From a checkpoint of a small transformer trained on Wikipedia.
Size: 4 heads of 128, 108M parameters.
Training: a variant of Adam for these matrices, 4291 steps.
Each number is 128 + 32 x the weight over its row's rms, rounded and kept within 0 to 255. Layers, rows and columns count from 0. Numbers have three digits each. The size before them is the row's rms in percent of the matrix's.

# gate: layer 9 MLP gate, 1024x512, rms 0.045, rows 775-894, columns 160-191
# up: layer 9 MLP up, 1024x512, rms 0.0445, rows 775-894, columns 160-191
# down: layer 9 MLP down (transposed), 1024x512, rms 0.0394, rows 775-894, columns 160-191
gate775 105:083144081092148181152190103141127119123151162137077152138135121127143157152119135087083121164098
up775 101:141168122180137142087064091130092140095140156135120148146189124156186131113132173172202209109122
down775 106:116118118112110113190149180110122135065090115091142136100109114105221082124079101112123143122084
gate776 093:089128151188097102155151093180124131181070132097129130122120088084083077147127126114123173120140
up776 094:055111096098142103091165136173135073141094128121113169127106186068154060071087126140166127078147
down776 095:144203147193136162145123147083102186082141094166119103083166085154152170152137098122144154148123
gate777 093:192136170179144156133121141139156095114134160145137112101086135207146144109125136168174106074124
up777 092:136088142173120108156088182136089143139147136175160092094092167175160105107118184164089095128099
down777 092:127137129060112101118186157126064112131136107089132164177131129084101190168147088051127139107159
gate778 093:073140104111100120133051140108167080125143111113155120130112125129148154134158119099130119127155
up778 092:111163145095145141104080133110147172118116101155133118208101080138154125148181098141153096147099
down778 091:156124138118086150095154114084055076177127141110114114106178075133131113068132101142097170137165
gate779 102:124156085092098126140106156171089198174099125128122104132139107128162096171121165124161090137132
up779 100:169162143074145131087210168117110121099086130171125167122153173109173101170148124084114153147133
down779 102:086184147203155115135150215121118090133083118102152144139151148147071122184146161096174181148101
gate780 105:094143132135137142146146121131151110114141120150081116120137114162108147139171103116084138126125
up780 102:109114164167160151099147142088104117134121107151118183109146158119173216085098122074102144115182
down780 105:104138165178113111088088134103166136154119185136139099150168126096186160129111148074127131050065
gate781 086:144144155144155127076127141119139102068114161150070092121101104126137120141112141102122117073060
up781 094:137106158133131125105123141134107153103141132181114045137130074088123140126078114114127091074109
down781 093:181111173102086134154198155125084124106149094132091139144160090113107120075183100141164114090161
gate782 092:153175129089118120135123113127108127138130088125099149086117174140128125166127131092121138183098
up782 095:141087118129135112093112102138111184139188128104121087114141137149110145137123179116146115112118
down782 096:088110106079155142115162152112116117138076108087128179173090157136117091143158095148156132122169
gate783 099:154162102104120127077135198100118141175183135094085142135131110120123127118182161146132140110151
up783 100:092140142193177096057133142099107136158105106216148100156169177109127160131169082139119079109085
down783 099:123105131134112129069123159112109086124110140100096130106120149097122111094145170139116145132106
gate784 107:091166140104203114154136160122141160091109095088159152066127151175128099175103117091148157110102
up784 105:132168195136203087127085190167102143074127131140140132116111105164121157100108091185116072115175
down784 100:154134181132173099137092160101142141087131151136111103112133090122159079120113114093096122140109
gate785 102:106069164117109071175107120154108077150183143150173157122125078144138144188152113115133188084117
up785 098:085157101085115113097152121075088146150163144084103141085158146134104107110179116075117088142121
down785 100:087120183092131147098139181136160134152119140118134144118082150143129134104090132107126101151175
gate786 096:196186134120086144142096138096121082104124123127108135128103135143152158115124149075114121187142
up786 095:145079086146136129135126082142100108171176129114159163078165087184126076187136122160113152102088
down786 100:123155115132092118151199105157097128152075116180077114165133131101141140148144099131111134086111
gate787 102:127128108106175101098105121080189030138147166136067069137115146088136143169138088137092090099141
up787 106:157114130101163122117078079166126178071143154075134097145155145173149161121107170125096181149113
down787 107:084188139077174084075101121193167126091190148088086099099170144150161134140141153133095123058158
gate788 103:137125109161138106059131107104063102166086150111069094146120146154212114169163156109137136139119
up788 111:119065171100166186150151154107134107175111111178075120116145101135081158118066148134122148140170
down788 099:131153186119124166094151095138145125066098117186117103130112111131101125128116141094121087204075
gate789 097:134110109166128123130095125145066121132135129117148132097147139129157124122113167077114110114113
up789 096:168227186094141110105131125200081061168103120120064073066089158167160135121108151092138088119175
down789 096:063131164185102125135134161123126149156096122125081095105142113107099154140154108149162102171083
gate790 099:125152108145153102117132160146192137140112176138141135141077112199114118194201091060209126126100
up790 101:087140146086148161116141169130183124153101116116152163160146086093092118130105148119174117129202
down790 099:048153154134188101132082128100129128120088132160168123105117099116195103141125149060116144146081
gate791 102:106119137121128126113144160169110145129125104148115148164129116141190154147128093114145147152087
up791 103:090141178155129102105134110126083058143113123058155160109109114115133159105158146171111142104137
down791 104:149138151148154122143119134122138106104146119129180154138127147136166085136134168140123167150201
gate792 092:083151153091201121084143160109153115140075112111091092180137161108096118123161102133216144103117
up792 091:145106127099123108175095146135112151126120119132186102209089075127106122178113180129162123108148
down792 092:147071157154094108119076097136146124120107063059091161179152088155162139083167111104147104143136
gate793 112:064190120165112109113176151131095104128179164169122168148137130124091101114116115120104078125161
up793 105:165149126111127112095069093103148133153106141149162123124087133134121147176133114133093147062172
down793 113:140135107147138061094117141093209104173100064176131063116067107113094142179119131167128174126096
gate794 100:141122120149122165153083059139137118157172120164046164107141127131140170126116096091072126137129
up794 099:135127142137153139154189119142134154193198108159095119148095169150149093178098163186159153144162
down794 101:102123111146093119128138151138120088101121166183156129126127144153138126143108145145180141088157
gate795 094:159109150176202110093158158108206110091180121165113120171153115153095156113112126147080120115160
up795 101:106126170102120123167111119101088105124094164166154134216158111108199173096139097120147129160156
down795 100:111094129035153189116118124177132142140107166121126116153129125162175172171136102074064142133145
gate796 102:132212107134162152121145110109174046185157165160128152132132135180084123156156148085189062112102
up796 109:112118139107112120165125206112151123143179118155149186102152123131110138202112129111134164069085
down796 106:134171154139129095230120146170117145149169142163140173137080166138134127117098172151147120086104
gate797 097:097116120178106156092127121103163100116126123085131132118196082201172148163138148149102128088130
up797 097:099078165101132163104118130064152158139095144133114159180131095148158132110145154108125087073143
down797 100:153090159103131152155068110143073171107167147132142145157154154082089092126177198156141134165146
gate798 098:146096120215102126112106107190137082161163079064163148174109154159128133167152154169161095153108
up798 104:155118143122128191103104121164129139143174133167127144084100146190128078104069148150096101083082
down798 095:098112078128105151144136198058109119122042156165123132087138079113109159128212111094171168166122
gate799 095:159119052208130121173142108165110092150088141095125183121146159128106095126148153169139166133136
up799 094:099149141148125182106102080119109091164154129087214173134138046156124144111118101131182140142114
down799 091:132064126142132116174163149130152125141118194146093177164093118065145138137138107135073153106133
gate800 107:062131114138170182119146114111098072126170097094076175129165168142154121149182123120170128052082
up800 113:095067088165137109142168136072098123048123113126101188116119155122131167123120140107137100095113
down800 106:064142088112096121085143124127077155127117124134151166095116142150084141108102209130120090107142
gate801 102:150139078096168099148096140171122040155051166064156140113177068131113116168159061112126132110136
up801 109:073107118117109104123141080109140076177091097122195067096131057146094098068094044142106142161116
down801 100:083134082104130119154088091113135135131042111128193129092094121138146107104180044146098077142120
gate802 101:106162064088145159068098128117154077118102125145199180144109142117139108137156141162154136135112
up802 103:060182117128129105161134088128121116145135110130114167129113202115137150126125138156146113122200
down802 104:105126111113023137157115140162119159110137116137184131089169119100108147118129064170106109073169
gate803 098:171125111188171064153110136099122092098079082141082087166114100135163130151187149142102141113092
up803 099:131167173149133145062152121125141127159167129132092066157176144108133134089097125159122185159104
down803 101:092131167106091149192138133137136128110177133155112120108168106114180099102144143113155180183110
gate804 096:132125152133126106194117132118105136108177123132113185152083173145153227160155089096107090121089
up804 098:115140098204137166097131071138143141118171140115086079202160123128111057097105190149160134165143
down804 102:112136114174125118105120111120099094113100120143157115079129040093188184127080133111126125181115
gate805 096:115203076139113184121082105140111137181068156067118189129135072123097107147102133144135147148163
up805 093:188095160081161120128131096136122136130186109140106156159126184137124155138130192105139139142127
down805 097:114105118166212121107162086134162120137147113116158141096113083151117133104114135127143137140080
gate806 096:106170080120189094084157132149147074108140150081089145104176129146102123112131145138138113100124
up806 099:103132181115130182135131108087170127199138093153173100156136131097131130128157136117156149116143
down806 101:136122188099136122127158138122184138156119115175155101156084129048127128119199116138107101108112
gate807 091:124184122123133135178156113137081153136142147078118117121071124128131105133213178082166146169151
up807 097:116112095085084137185156185161207177130152141086150158141173163168176110130108135105111125110155
down807 096:166126113080134155154137142128098139129113127180144152063209121125101168166123105102158127067148
gate808 107:082129128169133080185162089093146104120183110072148077115120099118095115174166114077110159150157
up808 104:200142137100137123081109077131086090131176134078155104143119063132118104098154095148137026103088
down808 102:083149155111089119131127067114109063146153157093057123118181159121121160141149128135157126134136
gate809 098:140179106152141087141167099140135110120146125151087090138076102128102142172105160000184129125109
up809 101:164133095158083116170152135152127134181148058101108129157111123116128120170109100045135141059145
down809 099:193127114150109107169110167139179132164142101103175090119162124118067048156172093183122123112066
gate810 108:060111090077105105099156091162154150071105186133138125141081097141146148142192200136132128145117
up810 105:146089140081093118164216103105196114064154151070088132098131164136147140141094144078154135155070
down810 106:115118158123096092148163139152133140067150170131155065192160146113151113156123188160128179136114
gate811 097:118157170164133128127184074097140154130114174157153095158138153174141152115125134086191059117166
up811 096:134167143098124193096098159185145087116094161133159157111065094084137099083149105114108209165125
down811 099:152139138096134160087106124124192104117156149116107155168173136095140111100170093110103151161146
gate812 094:132162137198112111043160099142137117137156110140108125150141147145133106188132107119106087116155
up812 096:121094090144095081088120059144095115117106107073150129125104140091156097123111149136159151150142
down812 100:144136127115149151147127153136205144133125177194154116116163102167067149107176072132112181178111
gate813 099:127157090105159141090141130096147123162110081140121097104137127105058088158078080093166107125119
up813 100:132136121107179143126097159162120137136143112122147128142161099143151117099088122144134158133164
down813 102:151163164117128118144144134124174085127073155106137173128135127135077092164118136095199060141100
gate814 101:112183174117142148063120112131084078139107149198144116140162153095109135142116135165140038119110
up814 098:149131084128135153185166171082108156183161144123134102145137192181182104112128156141110137141128
down814 097:105177081132177133129079061124172114165122130090139085076181139105064107156175139126137144086128
gate815 099:191127158086155182120142109120182089097169132105136121146135120161097106197130081095149118082151
up815 098:084181157137153116110155193148075118150148113133100119133143116164155161134149123158111118074090
down815 088:140161120111134164118096181146144048111172092173093164128081045135142136135107145114134150109145
gate816 105:104135149160122182185099167155119102128107100119142130111156133139182126164114114104134145085137
up816 104:172137110142150196060087102141120187124062132143132082134135086089125141164125131139113184161138
down816 109:162126094094131146142152132118119142130158067083097084138171126204157105179155172156125160169127
gate817 097:126098092083163123137083162121083145075154132076096146101108143097118142092153094121144068177140
up817 098:121123036125111135148139144146100148149195116087111097198098097120122133094170122107115114117159
down817 098:153202057177090124076127092135186120099072132152101125189149136077085106105096145147167178166175
gate818 087:163184089142068137115139133125084121159112118071174191111183129100132123149143129154141108102165
up818 088:075102108132095089134135100167110111125153107130161194144105150111140185195181106122104168131072
down818 088:135156082089176149112068180131117171126099137145067049153164054077136156146113161104144101089161
gate819 100:151177101075131180135099196172125142091099135107145099178103165118135124117118135105154158182134
up819 097:084179110130139166102076138139152109110158151112087118121170171117128208061092174144147148216119
down819 100:110071161151103158084069144118078157134101163119151102136076109184118178105141069092077107187091
gate820 104:124155109099114147119094064148130064138083106119177121135127102177171088142193163109153075159139
up820 106:073079144165105128140089202163081098098177162089108107108164105134165134131077125113177126114111
down820 108:160087150130105143177082128123117084119108121135138075138096114165151168136080185145135114073129
gate821 093:132120134148129141125114117120172127109089152201075146110124087124156145167162149113078145141177
up821 097:129172139090123194117109115110131182161137192144146130134090157129118123146194144150174154152105
down821 095:068157161083127124137089073140132123136109116133137152154128200092110100116207186182165109116199
gate822 099:054071126117151106106169114133152119137106138161114162115133127108123152130158109128126089176071
up822 102:128143177125094169109104153133112115093071151125122170148134135127135137156137063147100224132184
down822 104:139110169115122039137112171089179119132093053120156148122123152149131100066103081166160150146118
gate823 094:158112123164119078115098195107128097121092134152142091142134100109076094136179135134072143196147
up823 094:102121156131155133048167153153104172190193120126083156176116074161148134108125142186066112151103
down823 089:116140130132106160126155123034104118126115167118088127100111189089150186147123068098164126110114
gate824 100:158122126148143148121082120133123159118113186054139129120116166132128159056163133148145085092110
up824 101:071135094129114182105131167122177124122161162124131151170202091165095183192144136120184120149127
down824 100:118146101118157207124110139115176195143109136143087091138102178151077150105124136111166063158145
gate825 097:122193117114136065135094169095088145150070071171118090171093180123142102140111079167130122173108
up825 097:155047155128148121155085176255117169147174176117217148165129131126170157091146125178123122118170
down825 095:095107105108184175187123145121133076117152078183080084115135090185195149159163095113156096099152
gate826 095:111061085123112157133151092104099077193160136148201112134087162155187159161116160106102184172073
up826 094:159080089093165163101124072094140115169085098097106162134113131175108118130123047119158185089090
down826 097:113177122158092101107186153148154122113148169168180132145121154127073160087120141058129105112084
gate827 097:096156143217117153130133131084105101122107147189091108133140154093099117091098108097166199066171
up827 104:117093142107156158070117135155150109125187099088103140153152098167127154160163180086135101127121
down827 101:066129103166134119088086082117130067169126169146109119192137122101187137142132121094179105104133
gate828 100:140120126121112121158123147109163148128159143163217166092102121185123122185196155133137161180112
up828 104:097173104173140121143122123120113136116071103126116071146094104138154149159169151120153102089138
down828 099:150109169086142117165089114135132115082106101131155110104146122093118150141133144121102113181114
gate829 104:132117148139130190158143186134173093112156147161115086131158184185150159210168127127120074124169
up829 103:139162143142199111128113122119134151178141174140166129147195139154116163096106100094092167182158
down829 104:163075180142113134154108174120145095186070144206090185119122161133117119107074137109106126174136
gate830 094:173156132183126118117140110084071146112151127123188226165115119151157117110105136143151077184144
up830 094:082187090150144189140171114101200147164115137109147158193144131129174180104167140181135177076121
down830 099:142073168104084165123114132139141108095159123176145109111140134141095057132148118165110118082091
gate831 108:101172101087155120098115100132085158140154092116203061129151094100135087142143092120095116162100
up831 106:108130131122140178091127137137124121093104071141175089058099090167097143175125187151110168128090
down831 107:185179117125130164141145164130157128100166093093180055102104102153083116116170146138112113144123
gate832 101:131082125120079093115137125144131148107161132124141100161131175069103134040191159133101142161125
up832 104:122113110115101069124099152102135134130184188101147068139096212140069135087174139100103114094186
down832 104:130095160159102098108125158139171139133147213190164124157108122163083157060144095134140136133151
gate833 102:154102138117122123151100099137165063091165076086178118108159079159120143203130109147095132145146
up833 101:132066120128105114098127118143135093089192076133141075104113191131113126076190183108120098131110
down833 100:123140034148105137098146068172093143139092128099151143103129061124156125098126095078150089104162
gate834 096:154110130082109190143074090130087109128124081099119148149141114156118103131137077058098154102157
up834 095:227124120125109243111168112118112127070101112140116110102085126121084152104191131097146111124055
down834 094:206142110116122159107110092123044155142075177240130130137119085143088153151138136121148109114105
gate835 108:196141141107105148141111081131130131116148072109148163113129134136125101145127128080108153119122
up835 103:114108062123120122172111164135151134100113127147152134117128133175130134115109109125101119190142
down835 098:144159067131090071139182144096160119148053140079095152154134122133181112101084151145107170162133
gate836 104:122082152134080131130108201125142067095176118100166082149158124197146159134118131114068117106133
up836 107:124166167163132143128093162139141125089137118155172059150100128135205137108144140068147135153116
down836 108:115161085194171164134155155116167108100107104131119116151076090181161166134165117062169134136104
gate837 109:095178144119107124142115115212137170140113095113150155142130111146145080145164088103098118097082
up837 108:153160116077129133079093175136108109184083164066161160116171191090107167124141163111209206140087
down837 097:154121135144131089076150107116094154124150129140105109075068094101140133086132142133138158122174
gate838 101:114089154126174154176161099112163116074107130112170144111133128137090183127117106149138120126107
up838 102:172129141159120134127092148157088152131080135132128163145089138095153144075174137157083118106099
down838 090:095135054149147097120156188130096156098165107105144126144175102121176154119145090111126108119144
gate839 102:162202099161071142159164156174094138168140145117110159183130151186103092115090143111137206156072
up839 100:148151187148150107139097087086145104111164099073144097131147121154109067135170151168075126080144
down839 105:116120132152113123211092151121118134102159097094136164122134108104136095174115156129093183091134
gate840 092:130159093155148149169112142197137121206106134090120134104136097083137091210110193160107082100098
up840 092:102121128117130163148122164116173107116135083134116118144144121092134156199155117163130143099135
down840 096:219149079171173138176168134092092108151108099057113126138117113104156134091081159106111168131143
gate841 091:184167131187154146104100063179077145132193094106119147127123019153128091107171160132097097131084
up841 091:089144135172070140170172110097089124133146075125143162099141088110119123083074153062102180150097
down841 090:120108129146087141086112140117173147121059177190156122120100195127107152167191113222151144152150
gate842 109:084069140111142129106175134089166112143136212135121070126131093193125196107140115112107162104107
up842 109:107123173162130133113140130085181201157070167150139067162132079184128084075128081123138156130115
down842 102:081108187128112085113120098118142197110115084119093111154120122130140119118102099151048166130101
gate843 104:120113077177167128099091156118099153082141082121113067171185146087150091097145140059141130137133
up843 103:127166167130162140054111155147118113108109117130103094123135054152142161107153107135117111129136
down843 103:187117136156095145101120068111150178107145103131110126129135135154069065136203119116145069110082
gate844 097:122177077096109151109137074148080108174141075183165140141176162174057125139162102153170098147151
up844 097:137155048130107201104113087099155113158091132131131087154119127118130206148143154143159187155138
down844 099:078166116131108117115153135113119100195115139145154133152055103131099101133150147116123077130177
gate845 092:178108116156085112152098054125110088084177102111083119144146130148070095092141158079124109151142
up845 092:173170167172125143127081132138161109157166121141071123165143179146143167124158167184185142122173
down845 094:118053150077136134145107115171101128127179140140129139188128114155122104174133066112122189180127
gate846 103:132156143104133164081113129149120093149128099180080120153047131073143119213153139050140119157098
up846 107:091082109182152104123140134072128078109100144117180120118169146114086183133161124131148142160153
down846 111:062118105134147085196142099120145126124110162132130116129087142096130175120103154085128116113166
gate847 096:195069104151060128138114129145128091087124091137131119206102149117171111122195159104104154103169
up847 094:147162116079128144160192122057136100168112114078128099139122081106136161128152144098092186113133
down847 097:124111181134135143112073106139116107121127121103080153165092146208114114135191141105182112125110
gate848 092:109098126114145099135101057140126073122136103133177133128156094165147146102165138113135176107143
up848 089:131169130135119104149149083100148170142159141143149114127068136183114108145179084099116111167164
down848 089:127133124152147142118120156107082094087134176124078129143184130161153203087115086131140154195084
gate849 102:147145199136120131102182091067106062132171159151098151134109116078102128094098146151168094130108
up849 098:158108124111155138189100130074106097176086111135102146195132110141132127109135100115104134160150
down849 101:159085155111117086132115122170126164148202128142181114104039114127112147105094121079124145119155
gate850 094:069133170065106149135167108112131155082158117149124155144119143133073074168119107135125059102174
up850 094:140179160163126104111176169131116154125194138161158204126139093125161132156095049145163104160106
down850 099:139146202168126121120141083145100112087113169155087072159075166096122095095110152182095165158062
gate851 089:130188082092142138092152160140062130110186102108165116172209088144152157181101113149198103105183
up851 091:157184132106125126177149092126091174071180100088189136129159130160108109159194116134178161079161
down851 089:131156128151103109109138140118095193085171126109141111164147111090143107109114068120138121094173
gate852 104:127182142154101163167176128077104086046143119111154145157208120127107091156147143054160162095133
up852 102:122103140126153161177153120120170165126147103145139106122089132169095141134150151092104143187113
down852 105:141121163196128129145112169049101132125185108142045105141158132107151112126145161130129108119114
gate853 098:199113132187116210087165122161123102107157137106134093164163189122114096126080097124110186104151
up853 097:069144122131113101124154089138148138109165119097218120125091078168126136125092175129103137058105
down853 098:148104082137140085170082159109123134121092099109170119130093016174133111119144151187175137117137
gate854 097:140181135126096154115138136162103188149099173120158183129131119141101138121160088100092173148192
up854 098:118161163137109129116105162109143044137144116124160153170171111095106110069137132092181101085153
down854 101:070177120164162106140124110146171116086177145088159162139143146091155110116147147101146140108214
gate855 101:130124132080122159088151125170137126110125122065157119125112172088159138165107113136136146146164
up855 103:108124110123148109130176135152097166146129159025182091123119134111081136120058116197117142108170
down855 103:143175055110101169114138120130179133205181162119077110136136123136066147094158121144155145102174
gate856 109:126131084090117124129133168156171118123143151128159166094097100139118119148152144082163143153168
up856 105:175136092111163115152127113143131122144141123142167148119146151122126098115124125153125112137121
down856 106:149079081105116121166161200112074095182133144175135116159141123145198076093125127062133091070158
gate857 099:115068173089150115027125156181134096130114127072183144200147131149080193124087180124160103087075
up857 101:111181115174125203121126154121121112138123155190103108120146095121131106115116147137068134179114
down857 097:094048124145188228130144113105102115186150162056103095135149132110135127092110126094108134153141
gate858 091:206071080072098159115126054145095092037148136140131096099124156180107137128196108085105111200127
up858 090:152130115137078067124109071128122132136091102103111122106110123102108138155120142147166148120168
down858 090:103148113086172174100125153125162122142147102098170141172160124101140213102097102092104158175112
gate859 109:134091127120105165134106144133162169110139159202127115123125114152103068142111112116140104099121
up859 105:119112075139128068105175139134142139159129120138123147108131126112171118118122161121150211129121
down859 107:119122116094133106109144072156131144133107097121174148146128099146174126088136170151146144117113
gate860 098:050086133130139115104176088065112193133127153084170117115198161147095149132161131154172163120134
up860 097:066146178128072118088113103088135144097069125045121185100163057120153092098132103178208067111203
down860 099:119130055111112126153127127147137125065134181167108148154111166186154152161103090110136144141139
gate861 095:122180094131156114060144144106108100024096148164151106152120170119107129127103173064155092140126
up861 100:143204073142149106121166101097062093069092149175134145159103139108098049107115178112126057140138
down861 096:169159126149121178153131120087135058127136089169114081162051193098134059137164117111134086145079
gate862 098:118138134122110136127116079031124180101137141147159106137130082156117144121105109109075165134112
up862 100:192114147212107080172052133157125119133177151134133059124124069183087147127104165186105162162067
down862 102:125131164175090110112078171134160134108103177169128132146085157152112187087122132097161125156094
gate863 098:131146110069122103092091090121124128146139163111118140188130134074167149139144140103131152135130
up863 097:100125122081096124166120144165205175168198103090083153110168151103132158111143168137130139058127
down863 098:155118129077133119170154167124161130108148142131127175226100137129158144159135139166158130096142
gate864 105:116115141117172096140153141111177144132120089152095056147108191159128171143088221091179131124142
up864 104:112148089125129089133086136112133088143083129139127108169137124136171106086129139105112128131142
down864 104:115146122135116133122092174149139150135107168116095109062141084112130158082146059153065113141108
gate865 099:077078161142135144144127167102155088112154200104133078148120137083156162109106126127080169120128
up865 098:087137116121142108094142139115069037094156122169142131121121125124147142168168126155066132170130
down865 102:129108171060097128105142182095109127099169199141111085122166169081192138149067120120141121056116
gate866 098:158125168115112160115107126147173075108101155144182185093118128145118108143138147056097094118110
up866 100:150135106155105106151127090118027133165126065085076098111165182139132135114117170106218190082119
down866 100:146123158110155121122136101144117173080112130090121168184155128131170098110129108147126136089104
gate867 101:128146116149148136126177103105176113005130179146149122120172162098089116175164117168138131111172
up867 101:082171091107118121107076102103147091109152129122158105149129150132161169173118203133145180146117
down867 103:117153117092135131146160206140121103106083166154137167093132131169104149148132121097094162128156
gate868 103:046112083137091105123077103150126141099145112148131074095143137190129117149142058158131163164103
up868 102:089178121151118115120111138108169129119116069100161115165124117166136132152081081142052116154136
down868 100:167106103100088164103160173093095145201134096126138124149152137211198081176077123140052143152159
gate869 110:172138105165117140138153106154118155108149107138177095096192114170139101198231137094122094136130
up869 102:148114115138100159127121139163120137093127155094151147130140130162149103109177128082131130133128
down869 105:177131123167060132112098075143150105159104173096185137148160193131140123113139166135164166140134
gate870 095:114146141183110121175179093101122076121125135115102140141181196136098079148143107109123169118134
up870 096:075172113097149100103164139169132141161109163126142120150148115169160161083121140111157096169171
down870 099:115112128145151157134113102140130117149154187148098165139116205072136112116166113181129128127123
gate871 104:146152086107183108088143099122117145142117121134137141131116130154164109147139153079106091112219
up871 101:192148143109109108142130193099129114125204126106112173115144146144192093131077122147167154198122
down871 101:165166126175067078093141191072142137111162100114148148155150148159082110169121132167164168070130
gate872 100:147170116163187137136161129096112143100128114146095173178122127147162134164164158174093104138145
up872 098:099093178110114128098166117115124188099089117142127107147080096128120172150119138098118176082148
down872 104:142155149106132080087107147153121144148177113164173165098122173065103133114179130162110113134158
gate873 101:103108099158151138137117102178113102106124097181092138123118090166105159076146166061132150117092
up873 097:092126160118143138147110124135056121136154147138124147113116115133114152125170102077111110148122
down873 098:185151160116137093152037102186081126181172155144158181124147095157143166082119121084108134140122
gate874 106:152150054151107137069058172148193112166106165192116182066149149194126112132198094142184100163142
up874 105:125174154106172142119168115117092071076096132135096129128140194118125127169107141132135143160181
down874 105:130079131123158097082145117093131120121124126156114114138128178117121160174157150060095153139171
gate875 093:178158000169093172146084133123120142163140078102144061201079087143125148084141097131164081124118
up875 093:141113142125113101135139179127110124156160080092127096093137189085162075114116182145101118097100
down875 094:164102123123144126188118173156107128101105147105145093053164075158160099140111143144115193129096
gate876 099:076123114096119114108144174159140143110105079054183093151089108164147085135063129106191138112075
up876 100:159142148142065136101143122145095158149135098156186142108131136125148148130108205150122132102119
down876 098:184171182129183137162092118187168139088138157195144111073086109127228097131109105104125154155118
gate877 102:170116121133129114077130174149103083091140075088074115129102155152164092151171133164127109142106
up877 099:157129114189066133123079148135070156176172170222143088186116057098136155128083132181061134079129
down877 102:164136103116116105175163045123184132165123129129110144178118117185131175142078115099127179101187
gate878 099:075127096102187166146157119157083090141118107147064089122118114137128151168167131065060172165142
up878 099:082111088122114136152163147131080152113128077126138148094101127087107136159078137114079203157123
down878 099:157112112176048106126172154167131182123177099099170187153146120149103118122122180155122120069124
gate879 100:151112124185111103122146101120131134135113117111104103062160129164148065110147176085087182163134
up879 099:143133120112108148127113153089138132143117086164108159082134107087128121078096148171115118147124
down879 102:142145116141093152125162108084173123098118100113100068181103185189090103116080113095130125092132
gate880 104:106138100172125139099076154081146124109133173134141147154164102155100147193129137143157099179142
up880 101:141105144141076101140116070076096147094130152127137072129086092080152090118142103091141082131135
down880 103:142084198067094048163157037060106101070136043102121119108133066116072069134137130095116136104149
gate881 102:088152083155165130108128124176132144106142112134128138118105139153089145174129110090113137051109
up881 098:173060182105154114122128123152132131094126091146148189131167095086109116108086088133141134155174
down881 102:126163087098136158048145184147101105118193174144150139138142112100183106181125146131143159127144
gate882 108:099120142157124130148177113130108104161144131123088111151122142170164152186163100129108126090115
up882 101:150136131189110078087150149142137099079116101150144108184153085084110135140162168128111135152125
down882 105:112165148143148152106124123106163050077109074141157159174154163110134125089096138136129127113095
gate883 106:107132106163142152160087130111115126102140162097149061132106226126101139147113197122085141121103
up883 104:101166082158157086152100149124195167105159098110117107127163146141112125133139155185083149145138
down883 101:121160154178120128177178130138187153116133153090134133163147120090104175125105149146139139128109
gate884 100:106093070227150140129096103102139133127209105107135037130157127086136210107131136088128120109114
up884 098:087140099105161119156076110149174175117094142153144171108145111059067073074120156095112141107068
down884 099:130141147122148170104093088124077097137096160143077133102127057118153144088147173151150105142150
gate885 101:085141106139196141117127134100138115151107150148144156108184062149127164149160178077150122106113
up885 112:113098145102129145149096163095070129131157114148129156141206060130156159107163197115108058082114
down885 102:112086124148107103113073129142067188115144037140118162088155109141092085129119165160097080143080
gate886 112:121108142102126125130116124130126097119097134084188098119145136109185133139180111100178116118126
up886 108:145117135129115110132191122133141172180137145075157096160114123155131144122102129114104137188124
down886 111:126125098109075076137185110147156140085104146158158164115100139105095071109207078085132151106104
gate887 105:125183138140128092184128171125125125073087114118143156153121163161153115178143061161089113087120
up887 101:099090160143086203087127121080147133061161119065129150136106120103147141115159057135062095154068
down887 103:107153201127188134121164126105138118159120082092148122095114095095137094103176111170145145123115
gate888 101:177130129167132100104160181121186134125089133181131092101196080167111179175142139116138166078141
up888 100:117129147215108119138166150164107118184110126164087161032179143140149121130166122146142155107145
down888 104:090149114138159128110152126108153154143092102170156156089117126121082136154114119140084149122146
gate889 095:141182133158142157141142160162181120151171150097135082126144114101137104110094120140147132104110
up889 097:145119131134142093137105170118173152090115159106176127098172211096091094151100114126089139113183
down889 101:169129113161100090137123143117180144095081115158100180137104165125077130131078096086129123159133
gate890 097:121148153095191159095140062178137133147123113097084122109139145130114123121119137174067133148146
up890 099:073149155235133116102123146134113121161115137174172120186093062151145136127144118112145102175077
down890 099:103169129131125130145075114080167110109135089194153113157138121146090139162111138094097132102092
gate891 109:128110117150182146116161129120127095092128124101155129059135068135149106128186120091168130144169
up891 106:167133123147084147105141110109163131104143172161015115207143162132125091115175129145135177132127
down891 108:133143133131129093100104146123127159115118142159097065127130102128167133134129166117107147158139
gate892 100:189147004140130130128134133120179118130075135144117127141150140113089099176145151069199110195125
up892 104:160147149123106142131177194112106138075131126123098138106144129134168155112147148106153169132129
down892 107:148158125185079162093149167106128139128164126110130143062133150127169115118136134127153111128102
gate893 105:128077129160100123161130128150128140130151125096130125115157065118140117122107125157149148181092
up893 104:142179131119152114096149168098098146120139112138199143186120168110077115061154108153136096070150
down893 088:147114129129112110134120127169139140133076120148119119140102123169083114140165143158139115146196
gate894 099:126150100061135187112151127128067119160149126125115075165156103110148141086110149103114116146142
up894 099:125187164117173159117129119077192162125167106198126137139142067152096166111055085102113125139141
down894 102:104124142170111014113141136167080106137138106139114121113160101111163125104130172140126106163082